Weights of a small transformer language model: 8 layers.
Each number is 128 + 32 x the weight over its row's rms, rounded and kept within 0 to 255. Layers, rows and columns count from 0. The size above them is the row's rms in percent of the matrix's.

# layer 4 MLP up, 320x128, rms 0.179, rows 135-188, columns 0-127
size [ 99 113 103 116  92 103  99 113 107 101  96  95  95 101  94  86 111 107 104  97 100  91 106  97 103 110  98 106 103  97  97  97  91 107 103  97 109  98  94  99 103  87 104  90 108  95 102 113 102 117 103 109  89  95]
[[119  87 156 129 150 154 152 117 155  97 162 122  61 116 102 117  36 110 177 108 115 141 153 121  78  86 162 114 139 127 123 126 139 134 124  95 138 175 150  91 108  98  57 165 145 149 153 101  98 155 158 158  82  90 188 186 197 105 144 185 134 125 142 118 183 188  91  95 132 146 162  85 104 176  57 125 134 157 113 138 153 135  99  95 133 121 130 169 119 145 147 162  54  89 190 154  90 175 119 118 166 133 141 126 138 165 115  87  99  99 117 122 161  99 101  79 155 114 136 140  91 130 108 103 161 128 127 174]
 [128 113  72 134 123 103 146  83 108  82 130 121 183 175  99 181  76 117 179 155 146 134 157  91  79  97 134 161 197  76 153 121  89 157 159 117 109  98  55 119 102 158 115 139 135 128 101 148 148 118 124 139 163  98 117  77 178  91  87 109 140 124  87 137 124 156 121 134 101 147 171 216 179  64 121 159 155 109 124 133  85 106 146 200  46 120 115 115 166 115 156 112 130 190 117 162 129 173  62 137 110 154  99  98 139 138 118 130 152 100 105 133 119  87 117 132 122 103 132 148 127 127 143 174 139 195 152 110]
 [131 110 135 106  96 137 131 120 150 101 103  97 156 111 167 171 191 198 193 111 111 143  98 153 156 154 155  90 101 140 150 124 192  92  76 101 140 118 137  73 151 157  79 101 120 101 175 113 106 158 112 158 114  96 134  56  87  85 156 167  89  85 136 100 194 187 121 136 171 128  98  87 155 118 174 106 114 102 104 172 196 135  75 142  84 165 124 158 163 103 158 161 157 108 105 113  82  83 125 130 109 138  69  71 132 126 117 102 158  98 108  93 138 159 134 117 108 130 143 162 158 166 154 105  84 122 112 159]
 [124 125 124 105 119 114  98 121 112 105  78 134 158 130  91 113 133  99 133  33 126  61 112  76 158 137  80  73  79 160 115  53 119 114 112 145 129 177  49 122 109 133 146  83 124 127  51 145 113 124 148 177 149 131 137 154 104 131 122 107 124 154 125 136  99 105 188 166 139  95 119 171 121 179 120 142 127 157  87  82 106 187 197 145 159 142 122 107  80 185 102 110 140 126 162 140 122 125 143 114 108 163 129 189  86  79 142  93 163 141 146 142 159 131 132 121  77 166 107 160 109 138  99 172 209 141 146 125]
 [156 159 131  73 106  90 119  98 113 168 113  89 106 165 114 104 172 149 104 156 145 104 188  97 172 122 107 127  89 136 120 107 141 155 114 142 103  68 162 130 118 167 128  29 102 141 129 114 197 103 113 130 183 131 216 181 157 229  81 123  96 138 105 131 110 120 107 102 149 142 152 128 113  99 130 105 126 158 131 130  62  81  64  98 121 176  80 116  92 120 108  73 129  79  79 139 123 132 150 138 133 108 105 170 144 124 127  62 173 155 147 125 122 137 126 116 131 148 145 103 148 136 177 102 110 116 172 132]
 [153 160 175 149 174 107 133 124 109 127 166 212 101 125 131 131 189  94 147 105 183 114 159 144 112 147  86  91 147 135 142 123 132  47 100 115  90 135 104 129  98 140 129 115  99 145 126 164 145 153 116 141 156 154 151 130 126 140 151 152 140 132 169 121 101 125 147 198 211 165 157  83 150 169 141 174 113 141  94 138 132 124 149 189  78  99 121 134 128 119 131  99  83 127 135 162  92 131 114  81 136  91 202 121  72 117  69 126  47 198  99 164  99 101 126 220 139 140  94 136 108 103 165 126 120 111 123 129]
 [160 181 152 141 155 112 122 135 129 130  63 130  95 152  63 147 150 131 117  88 125  86  95  99 131 125 145  87 115  94 140 135 133 115 150 182  63 123 150 153 148  66 127 114 140 128 160  82 125 126 122 118 110 187 154 153 181 174  74 107 100  93 123  95 137 150 128  85 137 113 126  45 159 176 111 110  93 114 129  77 140 112 128  80 105  94 113 161 129 135 165 120 180 151 122 153 197 118  69 119 161 159 141 116 174 141 173 106 188 203 114 149  85 160 139 113 163  60 143 137  96  65  89  94 124 112 146 158]
 [ 55 144 120 159 165 116  83 105 110  91 123  94 117 124 111 138 102 139 153 121 105 166  94 153 132 102 103 146 156 131 118 107 114 153 136 145 190 146  96 124  86 149 140 107 147 166 172 110  99 203  95 141 130 190  85  52 168  76 100 125 123 106  56 121 102  95 162 137 157 144 102 110 191 123  39 185 143 161 109 166 124 100 119 132 181 126 140 115 119 145 202 129 145 104 109 105  99 178 136  94 127 109 136 144  71 141  76 145 155 139 160 106 131 136 146 107 108 154 101 145 103 157 124 147  58 207 104 116]
 [142 103 126 158 109 153  99 111  48 185  53 141 173 150 134 133 134  89 110  93 164 140 110 131 148 139 106 162 143 171 103  58 153 147  77 140 123 136 114 125 158 177 109 115 134 144 211  57 100 115 137 163 115  72 166 194 131  85 141 100 147 161  91 139 103 129 129 106  95  92 108 120  98 160 137 127 120 105  76 125 173 141 114 144  87 173 140 143 182  71 100 109 188 143 130 108 190 101 140 157 135 148 199 136 131 165 106 113 180  70 129 100 137 151 166 139 141 153 117 182 113 106 124 112 151 118 168 108]
 [152 126 165 153 106  61 152 120 156 135 131 144 116  79 103 145 185 131 103 132 188 168 148 150 125 183 118 112 125 120 103 156 148 150 174 110 132 140  91 116  78 165 128 159 150 101 126  86 149 190 102  36 164  99 152 101  89 165 104 155 126 185 174  90  88 147 183  80 161 106 157 157  54 107 153 114 175 114  75 110 134 147 106 177 168 139 123 115 109  86  87 193 121  99  52 143 132 134 135 133 119 117  79 136 142 128 132 163 127 138 133 128 125 132 209 120 148 122 181 173  79 115 108 134 122 140 114 139]
 [119  84 162 116 123 121 138 169 114 124 103 128 148 157 131 167 132 136 122 152 101 120  79  55 149 174 159 123  87 157 156 121 135 129 127 225 141 141  96 187 120  82 112 145 170 164 149 149  74 142 112 182  68 133 170 158 112 145 156 117  95 152 147 110  81 136 165  81 139 172 133 131 159 138 149 127  99 140 222 143 104 155  73  99 126  70 118 115 160 127  80 171 114  63 126 159 155 100 130 188 104 144 134 156 118 124 146 123 166 134 161 134  74 131 158 104  86 121 102 101 150 155  39 135 124 141  77 105]
 [105 196 154 137 137 199 170 112  81 153 203 137 131 137  71 105 119 137 114  56 126 121 131 147  98 108 136  41 158 152 164 146 155  91  97 141 148 133 147 134  67 163 141 154 159 101 137 115  91 149 156 108 128 118 139 125 111 174 185 135  95 124 104  94 134 141 145 121 121 125 188 127 147  91  83 130 141 111 174 114 123  35 164 158 181 117 133 121 111 185 153 122  95 121 144  76 106 144 137  77 123 157 157 131 100 138 153 137 166 119 174 141 133 145 180 179 118 125 125 132 215  90 114 129 151 156 179 170]
 [100 159 127 173  88  86  89 150 115 149 155 127 159 121 134 148 168 125 119 125 158 165 155  41 173 105 157 158 134 150 130  82 160 164 190 144  50 162 114 131 179 159 127 143 144 118 156 136 142 105 150 115 149  64 129 108 147  79 132 116 115 110 157  57 124  93 105 116 125  96 136 153 120 154 124 109  78  56 142 121 129 123 132 125 124 152 177 158 119  66  77  81  79 112 130 175  87 146 114 143 181 118 148 116 147  84 198 148 179 106 101 116 152 187 138 148 172 218 145 127 118 152 163 134 150 116 128 105]
 [159 150 120 124 161 113 107 117 148 105  70 184 105  84  97  91  98 178 170  81  85  95 189 131  96 104 111 111 111 158 116 120 136 144 128 120 125 132 143 118 171 171 152  90 128 123 147 145 122 151 178 163 145 122 120  91 163 113 186  72 112 113 107 158  87 134  96 144 164  96  79  23 119 126 162 157  95 172 126 122 155 161  89 139  70 162  81 128 139 119 146 129 112 103 127 121 116 170 143 140 102 156 222 139 149 213 165 111 123 172 104 128 145 123 164 119  87 120 190 146 116 157 145 174  92  92 119 103]
 [100 173  94 120 147 114 135 148 149 104 178 132 164 122 111 168 111  71 130 193 106 155  59 130 134 112  82 102  78 137 109 161  75  62 110 122 144 140  88  51 131 140  99 102 146 151 111 148 158 109 156 156 136 176 114 132 135 176 116 161 157 141 129 200 120 138  83 155 135 115  38 126 103  76 170 197 118 105 128 165 113 137 136 165 120 146 185 118 134 105 158 142 102 125 193 127 154 141 111 123 101 128 124  99 162 135 149  88 141 148 188 141  94  93  93 154  79 178 120 115 116 191 156 140  80 152 102  97]
 [123 116 122  99 102  74 166 118 157  96 158  98 129 158 122 153 167 110 104 159 173 137 121 158 198 109 118 163 152 173 154 156 105 109 128 150  91 142 180 115  86  78 116 199 101 147  74 147 149 145 162 134 117 170  89 196  80 205  59 130 135 175 155 106 167 106 148 107 128 120 124  70  99  81 151 133 121 132 169 144  81  91 120  88 156 144 100 148 130  85 100 105 159 173 168 123 134 106 167 192  77 177 177 121 154 101 112 162 137 143 157 112 104 120 106 167  92 183 139 132 153 117 124 115 177 121 101 118]
 [150 143 114 156 130 158 150 114 124 184 154 159 120 126 173 119 168  87  99  96  74  68  96  95 147 124 189 148  71 126 115 137  92 114 122 113 177 135 112 185  37 102 204 106 129 160 124 133 120  78 158 194 174 159 142 130  80 155 147 110 167 127 188 121 126 128 132 128 134 142  84 144 122 120  95 153 159 132 131 154  95 107 123 168 178 166  81 143 139  80 134 150  95 177 131  69 109 107 157 154 115 159 136  79  85 150 174 118 101  69  96 130 138 149 150  82 102 177 105 172 117 130 150 141 167  94 152  95]
 [ 58 106 137 130  99 125  80  92 142 118  82 104 114 136 147 105 102 212 140 152 119  94 131 108  87  51 161 123 144 107 134 118 133  87  85 154  98 143 137 119  91  62 100 137 142 129 159 103  80 145 175 134 156  85 182 168 164 125 129  66 130 136 138 128 143 148  79  67 109  91 110 148 191 122 112  86  58  99  87 121 128  98 125 144 108 127  92 153 152 121 160 129 167 142 106 133 160 120 133 103 245  83 122 129 105  86 134  92 118 127 144  63 122 157 137 108 136  95 149 155 167 110 134 123 129  71 164 110]
 [157 143 165 143 170 146  82 111 173 101  95 145 147 124 107 152 105  73 111 140 143 114  88 163 194 100 134 147 208 122 146  79 147 122 162 133 145 129 110 120 127  91 110 199  83 149  80 112 119 170 127 141  81 106  95 145 157 164 143 103 107 119 141 114  18 191 156  92 134  95 166 167 174 131  99 172 100 112 186 120 159 136 133 183 111 118 138  86 146 149 166 139 125 156  86 165 140 128  68  93 217 156 163 131 125 122 142 136 112  86 127 125 156 101 139 108 155 124 135 145 186 112 109  84 167 137 134 107]
 [ 76 108  70 141 113 104 108 167 167  95 124  88 142 198 164 176 151 110 148  95 120  75 148  55 127  98 176 137 147 133 135 121  80 122 115 154 117 110 102  73 101 191 179 129  74 145 113 125 126 108 158  79 108 135 117 136 183 144  98 101 124  80 155  90 108 176 101 173  41 156 176 143 164 124 111 147  81 156 135 113 176  97 151 114 144  75 108 111 113  85 125 132 125 144  98 153 123 173  87 136 165 113 121 129 184 101 152  76 176 143 106 111 146 124 139  84 141 174 151 148 109 132 161 163  98 104 169  85]
 [110 149 109 172  70  81 184 127 107 146  61  93 180 129  93 163 124 128 123  74 171  89 114 128 140 116 107 143 192 153 159 111 124  98 136  70  77 145 101 130 128  60 180  67 146 152  92  99 111 169 123 130 103 141  77 126 138 116  95 102 144 124 115 148 110  52 156 172  82 140 207 126 120 146 160 186 129 122 197 138 180 132 173 138 148 103 167 114 126 101 156 112 105 113  74 102 141 104 147 150  63 154  75 171 144 105 107 140 116 120 119 109 155 142 135 117 128 181 157 123 177 131 138  99 155 147 154 116]
 [ 97 119 179 121 110 136 130 106 109  91  73 103 103 150 164 153 156 203 123  92 129 151 117 169  71 163 130 117 144 162 137  91 107 116 139 163 168 121 128 144 136  88  94 126 128 127 114 130 155 154 148  98 103 116 107 145  90 111  79  81 145  78 100 174  83 103 130 190 161 193 143 134 139 187 109  54 164 194 126  83  88  73 152 114 125 164  98 158 113 158 125  51 130 137  86 130 133 112 158 128 145 110 181 113  75  87 128  42 124 148 143 139 122 144 128 183 109 119 104 146 165  82  88 131 173 126  96 151]
 [179 164 109 125 173 103  92 109 127 140 190 156 182 123  96 163 174 117 128 138 132 147 151 150 107 127 134 159 109  85 122 181 171  93 140 119  72 138 148 169 110 146  96 122 144 112 133 119  94 176  89 158 169 161 171 187 168 120 166 111 148 135 136 128 130 121  98 117 179 150 151 118  86  88 127 188 191 135 111 150 125 116 122 103 133 145 143  75 107 133  60 149 116 144  50 118 146 101  95 130 169  86 190 139 116 109 131  90  85  63  97 136 108 119 141 169 133 171 129 184  45 163 157  83 136 113 166  81]
 [101 102 120  66 103 111 131 152 154 145 175 118  97 130  65  99 137 161 163 172 137 101 159 155 112  70  77 148 125 173 105 209 153 185 145 127 162 133 131  88 150 141 164  88 113 111 168 102  76 111 128 123 123  77 170 151 167 152 225 105 130 134 155 102 124 101 112 168  96 147 140 122 113 116  80 118 112 156 163 159  84  75 167 126 172 121 131  92 105  91  83 197 129 100 134 100 128 139 122 140 120 135 184 171 108 158 150 138 151 185  97 130 139 100 145 158 159 144  86  51 124  68 112 134 101 112 125 113]
 [108  56  98 120 137  84 172 125 142  96 157 110 157 139 126 144 117 157 103 160 116 171 148 143  66 102 155 165 217 121 175  60 143 141 212 106 123  86 132  98  95 139 117 176  85 128 140  98 141  80 107 115 112 118 111 110 208  93 105 118  86 135 114 137 176 188 125 145 109 140 144 109 145 135 125 151 115 137 143  86 153 106 103 117 120 146 103  97 130 118  86 164 132  69 130 157  93 137 102  84 115  78 118 117 158  74 164 106 105 140 112 139 142 133 119 129 151  57 125 128 150  35 125 156 185 137 141 195]
 [160  74 150 141 103 137  87 118 119 182 150 151 147 106 174 137 148 157 135 152  87  89 105 105 184 159 122  93 103 158 177 103 168  93 120 109 128 160 154 117  60 148 119 160 119  83 117  77 163 100 130  87  75 125 157 115  98 148  90 169 115 208 151  89 131 104 103  96 137 171  91 107 132 105  99  77 139 112 130 175 147  96 113 124 115 165 127 152 216 144 151 132 128 188 155 114 127  56 150 186 159 126  87 125 130 149 205 186 164 136 121  75 112 130 154 149  94 101  69 108 125 151 157 125  98 133 132 124]
 [ 79 166 176 136  67 107 108 106 107 134 177 169 123  81 194 116 125 138 133  76 153 157 177 142 116 159 110 148 151 141 190 112 180 131 127 164 144 172 141 119 151 146 108 134 151 109 118 134 189 146 117 126 146  89 149 119 102 119 141 136 196 137 131 141 122  76 141 177  99 202 154 138 129 165 115  68 149 127 141  90 113 124 140 166 126 135  94 112 101 145 124  72 123 134 143 167 153 168 173 148 169 122 133 175 127 146  79 165 125 103 141  38 215  94 128 164  52 157 128 109 111 127 163 110 147 155 147  74]
 [146 138 135 121 137 114 132 169 109 147  96 105 117 146  73 110 136  84 147  96 132 118  79 150 168 142  95 184 141 141  78 128  66 131 133 127 146 139  82 138 160 107 108 121 152 105 140 147 133  89 137 139 135 106 102 175 105 143 114 183  62 164  74  65 134 100 166  66 125  82 126 111 133  50  88 149 110 107 169  91 129 143 156  55 122 103 158 151  68  89  56 161 140 179 145 135 119 124  83 119 139 145 124 117 136 167 147 135 125 107 161 170 216  75 164 127 158 139 118 127 154 137  99 133 128  99 176 205]
 [116 105 174  99 130 190 122 105 138 126 135  91  92 113 110 114  97  46  97 169  97 162 195  86 150  91 129 100 120 149  74 126 169 141 131 109 155 115 132 211 117 148 131 104 101 123 155 141 153 183 117  76 138 144  78 134 133 145 153 132 102 101 111  81  97 144 111  82 148 142 153 111 132  94 121 118 110  95 102  56 171 115 145  82  92  70 159 158 109 175 150 137 197  63 101 151  90  65 142  98 166  91 123  94 138 141 143 108 211 132 112 117 176 115 129  96 146 158 144 106 145 154 159 177 121 124 110 160]
 [ 98 140 135 101 122 126 126 120 145 102  99 120  83 127  87 117 142 205 169 143 128 157 146  64 155 108  73 162 147  95 141  76  91 100 108 201 125 120 110 107 150 130 128 135 155 140 160 126 163 107 168 101 167 160 106 120 118 171 126  67  55 132  98 111  92 167 101 179 138  67 152 201  84 123 144 145 119 103 131 137  81  79 146  87 141 110 127  96 149 158  73 199 129  97 177 128 144 130 106 195 165 107 158 123 108 137 167  88 149 160  65 106 141 170 148 153 100  84 115 117  78 133  91 130 153  99  87 131]
 [151 153 142 137 130 178  79 172 198 153  84 102 161 166 116 109 151 131 135 131  98 119  83 149  93  88 132 102 117 182 130 111 173 118 148 111 141 161  97  51 100 148 168 141 115 148 129 152 138 118 198 105  87 107 134 125 132 108 103 120 156 115 163 178 147  79 128 140 113 124 120 141 178 174  98 157 199 129 116 106 191 150 146 142  46 179 167 133 149 141 180  56  89 114 160 133  86 126 184 149 108 185  99 124 187  87 116  92  82 155 149 105 167 126 117 119 142 117 125 136  92 168 131 131 186 112 122 105]
 [149 151 147 141 136 164 126 141  88  79 119 153 114 144 117 150 119 105 103 118 155 149 153 116 188 122 142 136 156 123 130 106 149 170 131 151  61 117  95  69 112 139 120 153 143 129 159 119 144 141 137 106  94 149 145 130  92 179 155 163 173 102 153 155 118 105 152  88 128 116 175 102  82 108 141  88 150  99  74 166 110  84 149 157 179 113 152  95 172  93 175 210 162 122 116 138  73 119 178 141 123 141  71 131 141 101 150 145  92 170  81 115 176  85 140 223 106  69 205 153 102 122  75 161 113 138 176  79]
 [109 111 155 152 125 128 130 135 105 131 191 150  57 147 207 201 153 123 222 123 109 110 218  91  97 151 114 120 171 128 134 175 157 138 138 114 174 110 124 120 185 147 133 122 109 111  93 137 143 135 105 143 125 133 107 149 109 133 154 160 164 161 212 129  66 145  86  77 120  78 141  80 160 110 139 123 116 106 159 142 167 136  64 106 121  83 101 127 159 104 135 193 129 144 115 117 142 121 124  80 162 143 127 144 129 104 205 169  66 167 121 126 142 148 137 128 123 118 143  50 129 122  92 147 128 126 136 131]
 [ 79 100  76 161 129 114 151  92 170 171 161  92 153 125 121 136 208 113 150 163 126 134 120 104  81 120 152 162  73 101 129 125 148  82 163  92 146 132 132  97  39 118 132 122 120 139 148 167  58 108 157 120 133 118 102 136 152 138 150 118  75 156 134  58 150 167 145 163  83 137 132 117 111  51 168 108 119 116 188 186 129  61 126 105 162 140 175 152 137 149 150 117 146 121  71 165 152 135 200 135 120  96 108  90 171  87 161 167 115 151 198 103 109 103 133 128 149 112  80 146  95 167 121 131 128 118 117 154]
 [114 132 178 155 101 129 160  93  99 201  94 112 124 115 137  99 100 114 170 137 115 118 200 117 150 141 121 128 116  98 166 133 112 187 155 169 160  85 106 139 147 129 101 152 120 133 136 140 101 119 203 187  98 149 133  85 109 136 136 128 145 160  99  89 162 126 152 152 203 131 100 140 120 107 100 109 147 155 105  97 123  93  77 109 106  80 138  87  97  96 111 198 124 174  89 147  77 102  86 161 114 162 138 117 117 135 125 112 111 131 200 136 174  78 113  83  63  82 110 179  93  33 136 154  87 139 113 134]
 [ 86 135 166 130 109  67 134 106 154 178 149 140 143 121  97 162  69  79 147 111 132 191 146  91 199 126 103 150  54 187 111 137 157  93 186 130 113 148 107 140  97 155 156 104 112 135 141 189  98 113 104 152 118  90 168 124 139 133 157  81 154 139 137  92 106 161 164 106 151 153 114 139 148 148  83  89  78 158  80 160 121 166 170 132 107 138 140 178 142 115 135 103 124 137  66 137 101 191 120 175 166 106 179 159  96 142 130 146  82 221 100 109 124 137 153 136  72 120 105 167 125 119  95 180 160 135 113 119]
 [156 168  92 121 109 113 214 137 142 108 199 134 172 117 162 102 144  77 149 122 171 171  52 149 156 155  88 106 172 114 158 195 127 105 182 106 151 174 123 134  70 128 105 140 116  89 126 149 141 125 151 159 120 116  94 119 140  66 119 121 163 107 173 102 199 147 169 170 154  76 129 161  90 122 119 141 162 128 182 152 141 118 142 150 217 165 149 114 108 153 127 124  90 146 145 163 124 137  82 126 145 144 125 121 108 111  97 145  61  88 131 153 120 139 135 175 110 149  67 146 135 108 102 112 172 161  75 130]
 [164 109  92 108 135 157  92 158 136 133 113 113 139  89  97 144  60 150 106 108 104 107 117 148 151  94  64  93 172 124 165 148 126  52 122 179 155 135 168 146 150 102 116 150 116 133 155 116 128 126 114 179 105 107 120  99  47 104 137 180 140 147 116 174  96 146 102  79 150 125 140 117 157 139 162 145 140 217  72 132  85 173  95 134  92 115 117 193 161 154 171  81  81 144 146 100 135 150 154  92 139 144  85 157  86 139  93 108 130 129 159  65 132 156 109 146 127 155 133  18 108 163 141 107  94 138 122 161]
 [117 124 167  88 135 125 115 168 126 150 175 151 118  71 115 129 111  93 111 149 138 156  72 113 158 145 124 133  79 167  94 159 180 178  99 119 138 121 179 132 104 104  71  76 138 103  98 108 110 135  55 121 117  56 132 150  62 169 166 154 144 116 132 140 192 101 158 127 150 153 138  69 105 152 171 172 116 102 110 134  86 123  98 104 132 175  81 138 111 168 178 146 161 117 151  27 112 144 179 146  77 110 148 123 141 138 106 109  92 112 215 137  98  83 138 120 125 152  85  82 139 149 105 122 139 136 115 141]
 [ 40  95 106 163  78 158 121  78 167 185 193 100 174 142 130 185 142 117 124 142 176 126 111 135 101 112 172 183  88 125  74 137 134 115 193 116 113  94  79 122  55 121 111 142 128 115  89 132 110 110 133 105 126 135 124  85  99 123 168 184 105 114 150 126 123 180  86 134 164 109  75 154  95  76 142 151 147 118 118 165 168  77 155 151 128 128 160 136 123 113 139 188 125  62  90 118  68 143 140 105 116 120 128 146 132 134 165 154  98 137 154 100  63  49 122 140 112 147 103 114 152 151 111  89 120  98  91 123]
 [137 127 123 134 121 100 163 193 116 131 138 123 147 120 132 135 160 169 103 168 167 153  94 159 151 139 144 106 107  64 106  93  46  93 130 148 151 131 124  88 139 103 128 103 106  97 136 116 120  62  87 143 161 213 116  91 154 174 120 170 137 131 105 136 111 135 154 137 114 189 208 159  91 176 151 105 108 178  92 141  98  91  88 130  58 132 102 116 106 103 113 119 173 106 190 129 146 102  82 161 120 132  93 121 109 157 144  86 148 163  92 122 153 105 177 125 179  96 127  97  63 197  96  90 160 101 133 132]
 [163 163 141 163 128 139 135 219 105  99  80 147  94 120 161 109 118 172 157  84 126  86 117 100  99  99 194 113 135  52 119 110 170  85 149 123  74 163 162 139 143  77 155 129  94 132 162 158 116  67 147  95 117 133  77 153 126 119 172 223 132 153 132  43 115 113 137 141 122  88 136 126 138 139 119  82  61 130 139 103 223  83  91 132  70 118 125 120 105 133 133 144 134 152 143 156 137 150  99 131 146 132 138 130 119 126 145 104 120 145 120 101 137 116 133  97 128  90  82 142 162 123 150  48 168 110 144 104]
 [115 137 178 102 160 133 130 123 125 114 135 122 142  90 154  54  70 113 149 118 152 160 182 131  86 117 135 137  81 166 138 140 223 172 144 108 111  93 139 121 146  98 133 156 123 141 141 138 128 154 114  92 170 156 169 152 181 124 169 155 139 173 143 141 126 181  72 120 130 237  75 137 140 118  92 112  94 128 130  90 114  93 172 153 149 122  39 137 107 104 114  86 110 100 152 184 122  78 107 132 105 181 103 175 151 133  90 139 150 134 112  85 105 156 166 131 148 114 174  92 150 103 157 109 189 108 151 111]
 [112 146 167 110 111 113  99 134 122  68 102 102 138 117  71 137 169 187 158 155 187 137 136  83 181 134 172 143 159 130 140 121  83 132 117 172 115 155 131  89 161 169 126 201 111 136 183 138 150 130 104  92 151  99 128  52 115 160 136 110 100 165  91 166 132  89  94 182 149 116 162 135 165 111 147 118   9 109 125  82 157 126 101 146 125 148 131 130 154  56 102 126 130 100 177 153 130 162 126 174  84 116 155 137 105 116  88  58 156 126 118 134 167  73  97 129 136 106 136 153 117 132 134 102 195 105 125 114]
 [ 94  85  91 129 102  86 150 116 167 142 121 119 107  91 166 138 174 115 132 140 123 186 148 173 195 145 181 130 137 138 117 125 194  58 167  84  73 128 141  85 158 136 139 121 148  83 153 176 134 134 179  93 103 142  86 125 140 102 123  58 118  76 110 102 119 117 151  88 126 156 120 141 102 161 168 111 120 116 150 125 110  99 138  73 132 108 192  85 124 101 154  94 142 115 131 123  92 127 150 138 142 162 172 165 119  92 112 146 128 127  68 138 143  38 117 104  81  73 158 185 154 104 178 175 102  89 170 133]
 [106 140 106 135 109 145 154 132 142 173  95 125 150 157 129 156 135 119 149 107  86 115 180 115 109 154 166  83 103  87 122 117 124 119 115 131  78 166 132 131 173 230 103  38 133 140 162 168 164 171  94 109 149 183 130 182 106 108 186 105 176 106  85 208 127 162 143 172 141  83  78 158 102 114 116  99 157 145 142  88 103  94 153 143 147 103 102  78 168 106 124  55  97  88 117 132 120 131 166  59 102  95 126 157 116 170 165 168 129 148 155 166 164 106 126 124  70 150 133 122 127 125 113 119 137 134 163 102]
 [113 127 138 131 111 134 102  88 145 105 100 168 131 154 138 124 166 100 127 128 176 108 121  84 137  97  79 135 120 123 145  88 141 212 165 153 102 117 163 132 181 147  98  57 103 145 154  76 145 252  91  94 161 114 126  97 120 144  84 116  88 130  69 131 175  93 122 169 172 175 128 199 139 104  82 132 150 121 106  92 117 106 123  54 111 102 111 160 147 132  78 168 122 126 132 112 120 137 125 111 126 158 187 122 101  85 112  95 176 170 148 170 139 177  85  80 145 121 155 159 122 100 104 120 114 156 153 135]
 [ 55 139 141 100 141 124 107 133 164 181  72  99 131 115 123 174 161 146 126 101  92 116  77  98 118 149 100 143  72 137  89 171 149 118 126 118 105 138 123  52 144 101 103 119 155 149 141 178 107 142 157  88  96 120  86 234 134 144 190 163 164 128 177 101  80 150 128 138 136  71 103 131 142 111 166  83  40  93 121  98 106 132 106 190 191 153 132 130  63  59 121 131 132 124  93 148 117 127 116 116 146 113 112  89 119 110 123 117 172 154 133 113 115 165 124 102 127  92 119 173 181 158 135  92 114 115 127 105]
 [154 136 133 148 147 139  90 112 129 134 137 118  80 107 166 159 163 161 154 149  96 173 143 196  60 143 137 125 104 147 121 183  59 134 156 149 102 114  80 138 148 137  45 220 183 126 116 135  73 125 174 131 121 136 154 101 137  89 181  81 107  89 154 132 128  76 153  71 128 140 105  89 145  99 143  96 152 152 149 165 155  77 121 108 135 139  62 136 155 146 129 141 158 143 144 156 114 102 157 167 126 136 123 120 135 162 107  75 102  87 205 179 182 128 151  70  97  85  94 121 142 141 113 127 123 128 138 168]
 [ 88 106 129 120 106 139  80  99 173 146 133 182 132 181 130 156 149 187 104 211 171 114 114  99  96 107  90 115 120 145 125 102  74 160 176 105 141 130 105 111 127  85 102  92 117 118  82 127 156 147 212 120 164 142 116 107 117 139 118 128 123  97 179 163 133  91 128 169  81 207  86  98 114 138 104 133 142 105 140 146 144  96  88 106 125  58 120 113 132 160 114 152  92 101 166 136 116 140 128 138  99 102 204 117 151 113 163  88 132 184  85 125 170 155 114 128  94  63 104 137  92 148 192 160  55 125 134 155]
 [136 159 131  99 125 151 122 106  72  99 103 104  83 112  82  90 122 112 137 109 156  87 142 146 143  60  55 151 168 142  98 101 121 100 105 134 143 105 122  78 135 140 125 135 109 140 110 140 142 156 134  64 126  98 155 119 103  79  78 160  91  72  99 127 123 167 154 126 126 152 137 211 155 105 124 128 157 122  79  88 100 119 167  91 136  69 152 160 131 124  81 105 110  88 114 143 139 130  92 137 144 109 100 192 106 116 108  44 132 186  87 175 139 171  99 143 201  84 121  78  70  84 116 157 173 112 119 158]
 [129 142  77 111 145 135 152  99 128  81 145 128 136 132 164 149 158  76 155 134  69 146  99 151  94 146 122 198  79  93 156 162 127 181 130 110 144 138  76 131 152 128 144 163 151  93 204 124 153 117 128 183 127 121 174 114  70 126  95 159 112  81  92 175 153 115 148 133 119 146 112 112 141  88 114 133 169 135 171 149  79  63 157 170 165 168 167 149 135 103 209 139 174 128 154 135 145 117 169 129 107 112 166 119 138 135 152  85 119 103 156 115 151 179 129 235 159 155 165 114 151 136 148 188 140 166  84 151]
 [152 160 138 146 135 155 116 135 138 115 141 106 162 140 168 124 135 171 141  89  97 150 153 153 164 118  93 171 147 155  68 190  85 115 118 132 168 187 134  90 177 160 101 153 191 143 147 209 118 124 139 157 111 153 102  94  89  68 131 165 129  89  89 127 108  94 117 175 115 120  99 113 222 170 139 112 111 124  81 132 128 197 126 122  90 124 157 161 125 128 186 150  82 144 162 112 116 138 123 152 168 127  89  94 171 114 125  86 130  69  98 195  99 132 132 168 158 139 123  80 139 105 170  73 185 122 127 121]
 [195 129 101 190 140 119 136 145 103 109 123 123 150 147 151 102 178 138 128 112  99 164 131 144  71 143 123 121 143 187 159 182 124 137  97 192 126 105 139 151 157 173 178 114 111 126 120 128  94 127 153 169 119 173 129 144 134 105 115  76 160 180 122  91 110 107  92 185  54 124 143 130 173 114 117  61 134 102 203  70 141 157  72  86 116  78 131 153 134 105 109 200 146  93 106 122  84 115 123 182 107 153 155  98 112 140  74 106 124 134 111 170 166 154 150  96 112 171 159 116 118  88 118 150  90  69 125  79]]